{
  "hidden_size": 384,
  "num_key_value_heads": 12,
  "hidden_act": "gelu",
  "attn_scale": 0.177,
  "init_std_qkv": 0.0325,
  "init_std_o": 0.0,
  "init_std_down": 0.0,
  "learning_rate": 0.00432,
  "lr_mult_up": 1.31,
  "warmup_steps": 200,
  "doc_mask": true
}
Each number is 128 + 24 x the weight over its row's rms, rounded and kept within 0 to 255. Layers, rows and columns count from 0. The size above them is the row's rms in percent of the matrix's.

# layer 8 MLP up, 1536x384, rms 0.221, rows 645-661, columns 96-191
size [102  97 102  96 108  93 100  94 100  96  94 101  96  96 101  91  98]
[[149 142 120 104 116 112 145  89 134 143  86 155  84 146 139 122 144 120 112 102 105 103 109 127 126  88 148 130  61 134 113 130 136 129 124 108 135 123 132 126 130 165 130  94 131 105 172 110 135 116 150 119 119 118 144 143 134 129 132 115 105 156 150 153  94 128 149 124  98 120 115 142 143 123 163 132 142  78  74 128 140 168 157 102 121 131 145 124 138 144 157 149 113 132 114 130]
 [119  98 178 136  93 120 113 131 123 125 145  93 134 140 121 150 117 146 177 153 132 116 125 121 135 163 167 140  77 125 119 115 119  82  94 144 147 115 134 157 105 127 112 115 149 145 134 147  54 186 148 127 140 131  95 156 146 130 111 106 117 128  90 120 103 110 111 121 200 144 123  75 123 172 108 120 132 128 134 131 126 137 102 113 146 156 112 149 106 125 116 137 139 105  86 165]
 [174 119 106  94 154 103 137 105 119 143 169 124 112 122 143 124 105 122  94  68 161 119 133  74 151 169 111  70 115 172  93 137 160 118 103 154 162 144 170 125 150 116 118 130  94 113 136 142 146  89 128 113 178 151 141 136 172  93 141 150 142 113  90 140 134 138 148  99 161 130 131 143 118 155 149  74 116 136 140 116 125 137 122  84  91 140 115 131 161 148 147 149  86 111 108 155]
 [104 135 117  89 125  97 126 143 136  99  93  85  77 149 150 129 109 123 110  68 157 139 169 103 114 146 136 161 126 135  92 126 136 130 128 107 133 148 153 140 114 150 106 133 101 104  78 133  87 131 186 120  99 121 112 135 128 134 159 124 113 130 191 129 124 156 128 147 137 125 155 122 139 154 179 110 119 106 131 148 164 145 163 126 106 132 179 138 122 157 156 127 150 132 138 160]
 [139 137 146 154  90 158  91 154 137  87 163 162 102 156 106 135  87 114 135 136 109 140 139 156 132 143 136 130 129 132 145  99 174 135 121 179 118 152 158 122 154 108 107 110 109 107 157 138 134 143 150 103 103 105 156  78 149 144 129 100 125 131  98 142 103 107 120 136 113 139 124 122 127 105 199 141 126 129  97 122 137  82  82 136 117 126  85 121 108 159 101 122 147 152 117 112]
 [127 142 112 134 120 136 148 112 136 188 146 137 125 156  97 140 135 135 186 119  83 135 141 162 149  77 145 116 128 120 170 131 156 147 104 136 129 132 101 137 116 146 108 109 115  81 108 124 115 109 157 102 157 118  85 114 131 164 125  89 122 135 159 136 156 175 134 153 109  95  76 137 151 154 171 100 104 128 106  95 148  84 147 160 105 135 116  96 148 158 114 120 156 100 110 122]
 [143 118 112 114 119 120 146 124 172 128 145 142 126 115 155 154 134 148 122 130 141 142 180 152 130 147 154 138 145  95  96 119 158 129 147 115 124  88 141 107  89 133 121 133 125  80 124 125 139  84 127  90 118 140 159 128 106 129  99 142 110  67 162 117 154 122 117 102  82  51 103 121 141 167 159 169 148  90 139 100 131 105 136 101 108 163 123 145 160 139 190 127  96 141 149 142]
 [110  72 111 110 148 118 170 110 128 117 133  82 100 150 112 125 156  76 140 106 168 143 158 116 122 147 113 133 100  63 111 102 122 146 154 117 130 127 125 120 123 162 121 138 138 124 118 100 100 106 123 108 133 124 130 110 130 154 143 186 134 110 104 137 107 127 110 136 118 113  93 124 134 103 130 109 138 139 108 132 123 145 117 164 151 136 121 122 110 112  97 161 124 149 141 125]
 [104 101  91 136 136 194 175 132 125 155 134 119  69 119 121 126 129 121 120 134 156  86  36 106 125 102  96 155 115 144  82 132 127 136 139 118 138 141 125 110 125 127 173 120  95 102  91 135 176 101 115 158 140 115 118 126 124 144 141 153 132  94 108 106 170 128  97 132 127 116 141 101 134 199 173 109 118 186 128 152 134  87 141  99 149 118  95 120 152 103 103 112 100 158  69 158]
 [127 107 109 124 117 133 147 202 136 132 145 145  92 144 126 123 116 168 134 122 135 108  73 161 144 121 152 124 108 112 154 118 150 108 116 107 183 158 113 100 133 111 120 152 155 112 111 177 134 126 112 126 132 138 161 177 120 112 104 105 173 114 114 165 132 155 138 130 127 149 129 140 125  95 112 132  85 149 132 159 175 120 101 139 147 163  89 151 151 134 134 148 109 167 138 112]
 [155 111  81 100 165 139 116 136 122 119 110  84 114 111 114 130 174 113 113 122 136 100 139 150 164 151  95 139 124 169 172 138 120 164  94 167 121 104 112 139 123 158 134 143 141 143 120  66  97  84 111  99 112 133 108 162 120 117 115 138 115  91 160 113 117 112 128 112 117 134 136 140 125 144 128 174 120 116  92 123  82 163 132 164 121 156 129  98 115  91  95 111  81 148  86 164]
 [ 98  93 167 113 131  78 144 108 112  72 160 110 118 115 139 120 134  94  88 139 116 117 164 107 156  84 116 162 119 120 157  53  56 112 139 139  99 112 159 132 102 134 107 114 113 120 151 166 119 158 158 121 138 150 137 111 114 140 115 179 116 121 117 126 117 154 115 115 121 148  88 108 149 134 110 122 141 132 125 122 176 135 153 125 154 168 161 101 103 120 133 137 144  76 125 120]
 [153 120 129 100 157 109 103  81 159 126 119 130 140 159 165 114 151 127 143 167 164  80 150 105 146 113 180  90 139 158 147 115 149 166 179 120  97  83 120 140 144 133 135 128 114  95  93 134 138 145 126 138 130 117 134 127  99 165 108 137 132 139 131 100  93  99 148 153 133 134 102 122 151  68 131 121 152 123 109  92 116 131 154  89 134  93 131  98 127 108 110 154 125 145  83 139]
 [122 103 179  97 123 137 127 144  80 137 165 151 142 141 149 120  90 130  90 121 148 111 164 145 136 103 134 107 146 182 107  98  99 153 130 154 123 108 154 132 150 177 136 105 145 142 113 141 164 120 134 139 147 175 123 122 166 103 129 111 109 117 169 151  89 111 155 139 153 161 121  99 126 118  75 145 164  87 107 124 125 136 109 169 131 118 148 119 136 128 169 144 137 157 121 138]
 [171 125 144 117 166 148 190 154 125  60 141 141 105 116 105 188 172 119 154 105 152  93 130 180 159 127 128 128 148 144 123 128 178 140 133 140 214 135 166 105 121 116 131 135 158  97 121 140 123 108 125 130 101  98 104 142 118 115 111 138 102 100 131 176 140 149 109 102 121 155 108 144 126 135 139 119 128 127 142 143 159 124 134 139 142 122 138 126 132 138 142 170 142 133 146 161]
 [140 135 129 143  83 129 127 139 100 141 143 130  77 121 150 130 122 134 148 120 120 105 115 170 124 100 138 121 126 156 121  95 125 116 150  79 131 103  98 128 142 116 130 109 125 100  84 133 112 109 167 140 106 142 137 119 113 102 155 116 103 112 131 151 139 108 144 152 125 106 157 106 115 105  92  84 157 161 184 126 152 139 121 171 143 110 134  98 108  99 114 166 157  80 121 102]
 [103 120 127 151 146  61  98 121  94 129 135 161  83 133 165 119 146 130 183 150 145 149 118 109 118 115  99 102 179 141 123 117 135 135 114 155 137 115 172 127 153 148 132 109 111 111 122 123 100 129  96 125 153 122  84 135 114 160  88 130 158 119 128 140 110 132 157 125 147 118 136 114 156  85 102 104 127 155 100 143 118 117 157 153 150 164 114 148 139 106 108 131 104 131 100 109]]
# layer 8 MLP down (transposed), 1536x384, rms 0.175, rows 645-660, columns 96-191
size [107 100 101  73 111 100 105  96 108 103  92 102  98  90 103  89]
[[ 97  96 139 124  85 148 148 142  86 113 179 147 113 120  96 115 146 147 149 106 125 122 116 104 135 116 150 136 113 101 119 137 147 106 138 145 175 138 130 110 168 127 165 122 119 163 107 112 174 144 114 124 141  58 102 115 171  99 169 121  99 139 149 124 166 108  84  85 115  97  77 142 142 181  83  54 163 110 134 128 129 144 138 144 156 126 136 126 162 105 156 142 163 166 101 108]
 [148 136 149 141  80 134 133 170 153 100 117 112 137 114 149 117 121 149 121 101 111 152 136 175 138 144 116 149 138  72 170 129 129 112 113 106 168 137 125 150  73 138 178 140 133 129 131 157 167 145 116 114 143 114 144 141 156  71 104  90 113 136 151 118 105 147 161 147 154 137 144 123 108 151  99 146 126 151 127  99  87  92 125 156 130 137 124 144 144 128 102  88 126  87 111 154]
 [184 119 143 111 139 123  83 131 104  97 136 110 142  92 110 130 128 114 121 108  93 129 121 123 134 107 112 102 132 134 154 166 110 143 110 113 181 113 122 119 117 154 135 153 114 162 111  99 130 135 139 125 116 128 123 154  78 115 139 171 141 147 143 128 123 134 142 152 109 138 123  80 132 102 145 154 129 145 140 123  90  95 129 109 226 134 161 135 135 145 121 127 151 128 163  77]
 [114 158 143 143 115 122 119 136  94 103 157 140 163 106 100 121 145 149 107  70 117 122 101 138  83  91 132 124 174 143 136 152 104 137 112 151 140 116 111  84 121 132 110 142 114 118 165 110 144 141 123 144 101 109 146 103 100 104 146 140 152 117  96 109 130 147 111 115 153 155 135 120 125 129 111 167 144 133  90 124 101 104 118 124 114 112  96 148 126 116 115 147 156 103 146 157]
 [150 105 120 126 108 131 120 175 147  95 155 154 143 133 110 159 148 122 112 141 160 128 135 127 124 129 111 139 118 101 130 105 133 129 130 142 106 131  98 104  87 115 153 120 145 151 132 144 127 134 116 135 139 113 131 108 169 136 120 128 116 133  96 138 113 129 166  96 132 117  84 140  92 129 159 165 132 106  97 147 121  90 114 126 107  92 141 160 166 105 109 118  95 148 109 125]
 [136  98 127 140 159 137 146 162  97  94 156  76 130 155 146 118 158 110 101 119  92 146 117 170 161 119 122 113  95 114 161 116 120 132  90 146 103 171 117  87 114 140 130 122 152 131 104 108 131 152 114 130 130  86 150 160 150 115 117 124 113 157 160 135 167  93 159 128 147 129 151 152 131 152 125 150 111 107 140 123  83 123 100 189 107  93  83 151 125 123 102 162 100 127 106  65]
 [204 147 125 107 159 116 171  83 125 139 122 112 126 142  94 135 108 139 138 114 128 142  83 116 150  99 132 148 132  77 135 155  92 126 110 153  99 126 171 146 124 128 161 142 150 118 125 138 128 133 133 130 133 102 157 112 143  74 142 113 134 149  97 113 145 131 124 111 132 115 103 150 103 127  78  87 145  77 125 163 114  94 124 108 121 135 124 120 154  91 125  85 129 125 128  82]
 [158 130  86 110 152 157 135 157 131 114  97 132 138 123 112 134  96 118  99  88 149 124 113 112 113 137 171 119 141 110 165 148 139 153  80 138  75 127 119 123 159  83  91 132 109  87 152 139 159 160 128  93 127 130 136 112 117 134 126 129  85 193 153 111 112 144  94 183 150 177 164 142 133  86 110 146 110 153 176 143 110 141 104 117 173 135 128  98 145 138 119 113 121 111 151 138]
 [137 152 109 109 109 161 121 161 143 155 151 136 166 105 119 161 152 145 167 135 132 138 132 150 104 127 151  96 119 135 134 122 118 122 106 148 130  94  89 113 101 167 156  82  72 133  90 131 121 102 143 165 119 128 171  78 121 127 129 107 114 147 106 149 126  83 149  95 158 107 133 161 107 139 162 121 122 133 142 137 135 115 151 140 141 130 129 151 137 119 138  99 147 152  89 140]
 [143 113 139 140  78  96 155 133 104 136  98 107 152 139 116  98 145 136 133 146 114 136 142 147 162 105 126  95 112 148 113 147 111 118 115 123  74 146 177 134 159 131 104 122 106 117  98  98 109 105 114 145 137 147 111 116 109 143 139 125 115 168 155 103 143 129 148 124 128 138 125 104 136 113 122 159  93 159 159 133 125 123 120 149 145 115 148  92 152 133 134 147 141 180 143  99]
 [116 138 139 127 126  91 122 149 127 149 107 116 151 145 127 111 154 145 125 148 103 108 107 136 102 103 122 137 139 152 104 150 120 176 112 143 129 117 125  82 139 117  86 131  80 134 140 103 128 152 121 101 148 126  99  72 115 176  93 163 143 120 127 155 120  96 156 111  93 147 149 149 135 175 115 127 175 111 143  74 109 153 153 111 114  86 183 139  84 130 104 133 125 106 122 114]
 [126 142 140 126 141  65 162 113 114 116  57 124 130 131 132 119 121 131 140 111 191 106 162 113 105 147 136 128  85 161 106  83 138 119 151 150 183  80 129 151 139 127 129 142 133  87  98 126 115 136 160  88 113 122 101 112 110 156 134 119 115 140 163 125  88 129 141 118 133 158 125 137 118 124 126  51 146 151 138 131 158 159 124 118 114 102 141 119  99 144 125  86 172 116 157 151]
 [171 102 130 115 126  86 110 139 117 162 111 119 131 116 146 134 113 125 143 201 137  89 163 170  79 138 119 138 144 125 152 139 151 160 133 139 150  90 130 166 133 120 123  96 115 127 156 155 147 134 179  70 107 116 117 139 146 130 145  79 108 130 154 111 134 188 165 156 114 122 128 132 100 163 127 111 106 132  95 113 152 117 125 139 163 136 124 163 137 106 106 162 132 104 150 128]
 [131 136 116 135 151 130 109 136 131 124 106 122 120  91 114  70 126 105  98 161 125  87 148  95 118 117 116 129 155 137 144 137 125 101 115 129  87  96 118 155 128 132 111 135 128 131 131 125  88 107 146  78 166  73 117 141 114 183 134 131 146 169 128 121 129 109 115 137 140 120 124 127 103 124 170 118 125 129 132 148 158 137 120 146 182 116 139 168  91 136 122 146 149  94 147 146]
 [136 146 153 103 119 133 138 162 122 107 116 133 123 109 101 127 142 177 126 113 125 133 167 110 149 119 139 151 109 148 112 131 125 125 114 175 113 154 125  98 117  85 109 197 154 103 112 114 145 133 133 164 115 145 121  80 154 148  92 140 102 174 115 105 166 128  98 132 121 124 109 151 166 108  73 124 127 125 144 159 100 102 158 119 148 141 128  94 143 119 143 119 128 123 141 113]
 [127 175  92 121 162 124  91 104 147 176 121 114 132 140  83 155 120 129 116 148 109  85 177 133 116 149 163 145 104  56 134 141 141 136 155 156 121 114 108 128 140 147 149 105 143 148 129 165 111 162 101  78 113 137 125 109 107  83 124 118 153 153 115 116 140 122 136 145 132 176 117 171 147 113 138 169 119 151  99 107 117 159 163  92 126 146  65 146  84 104 114 149 159 126 159 130]]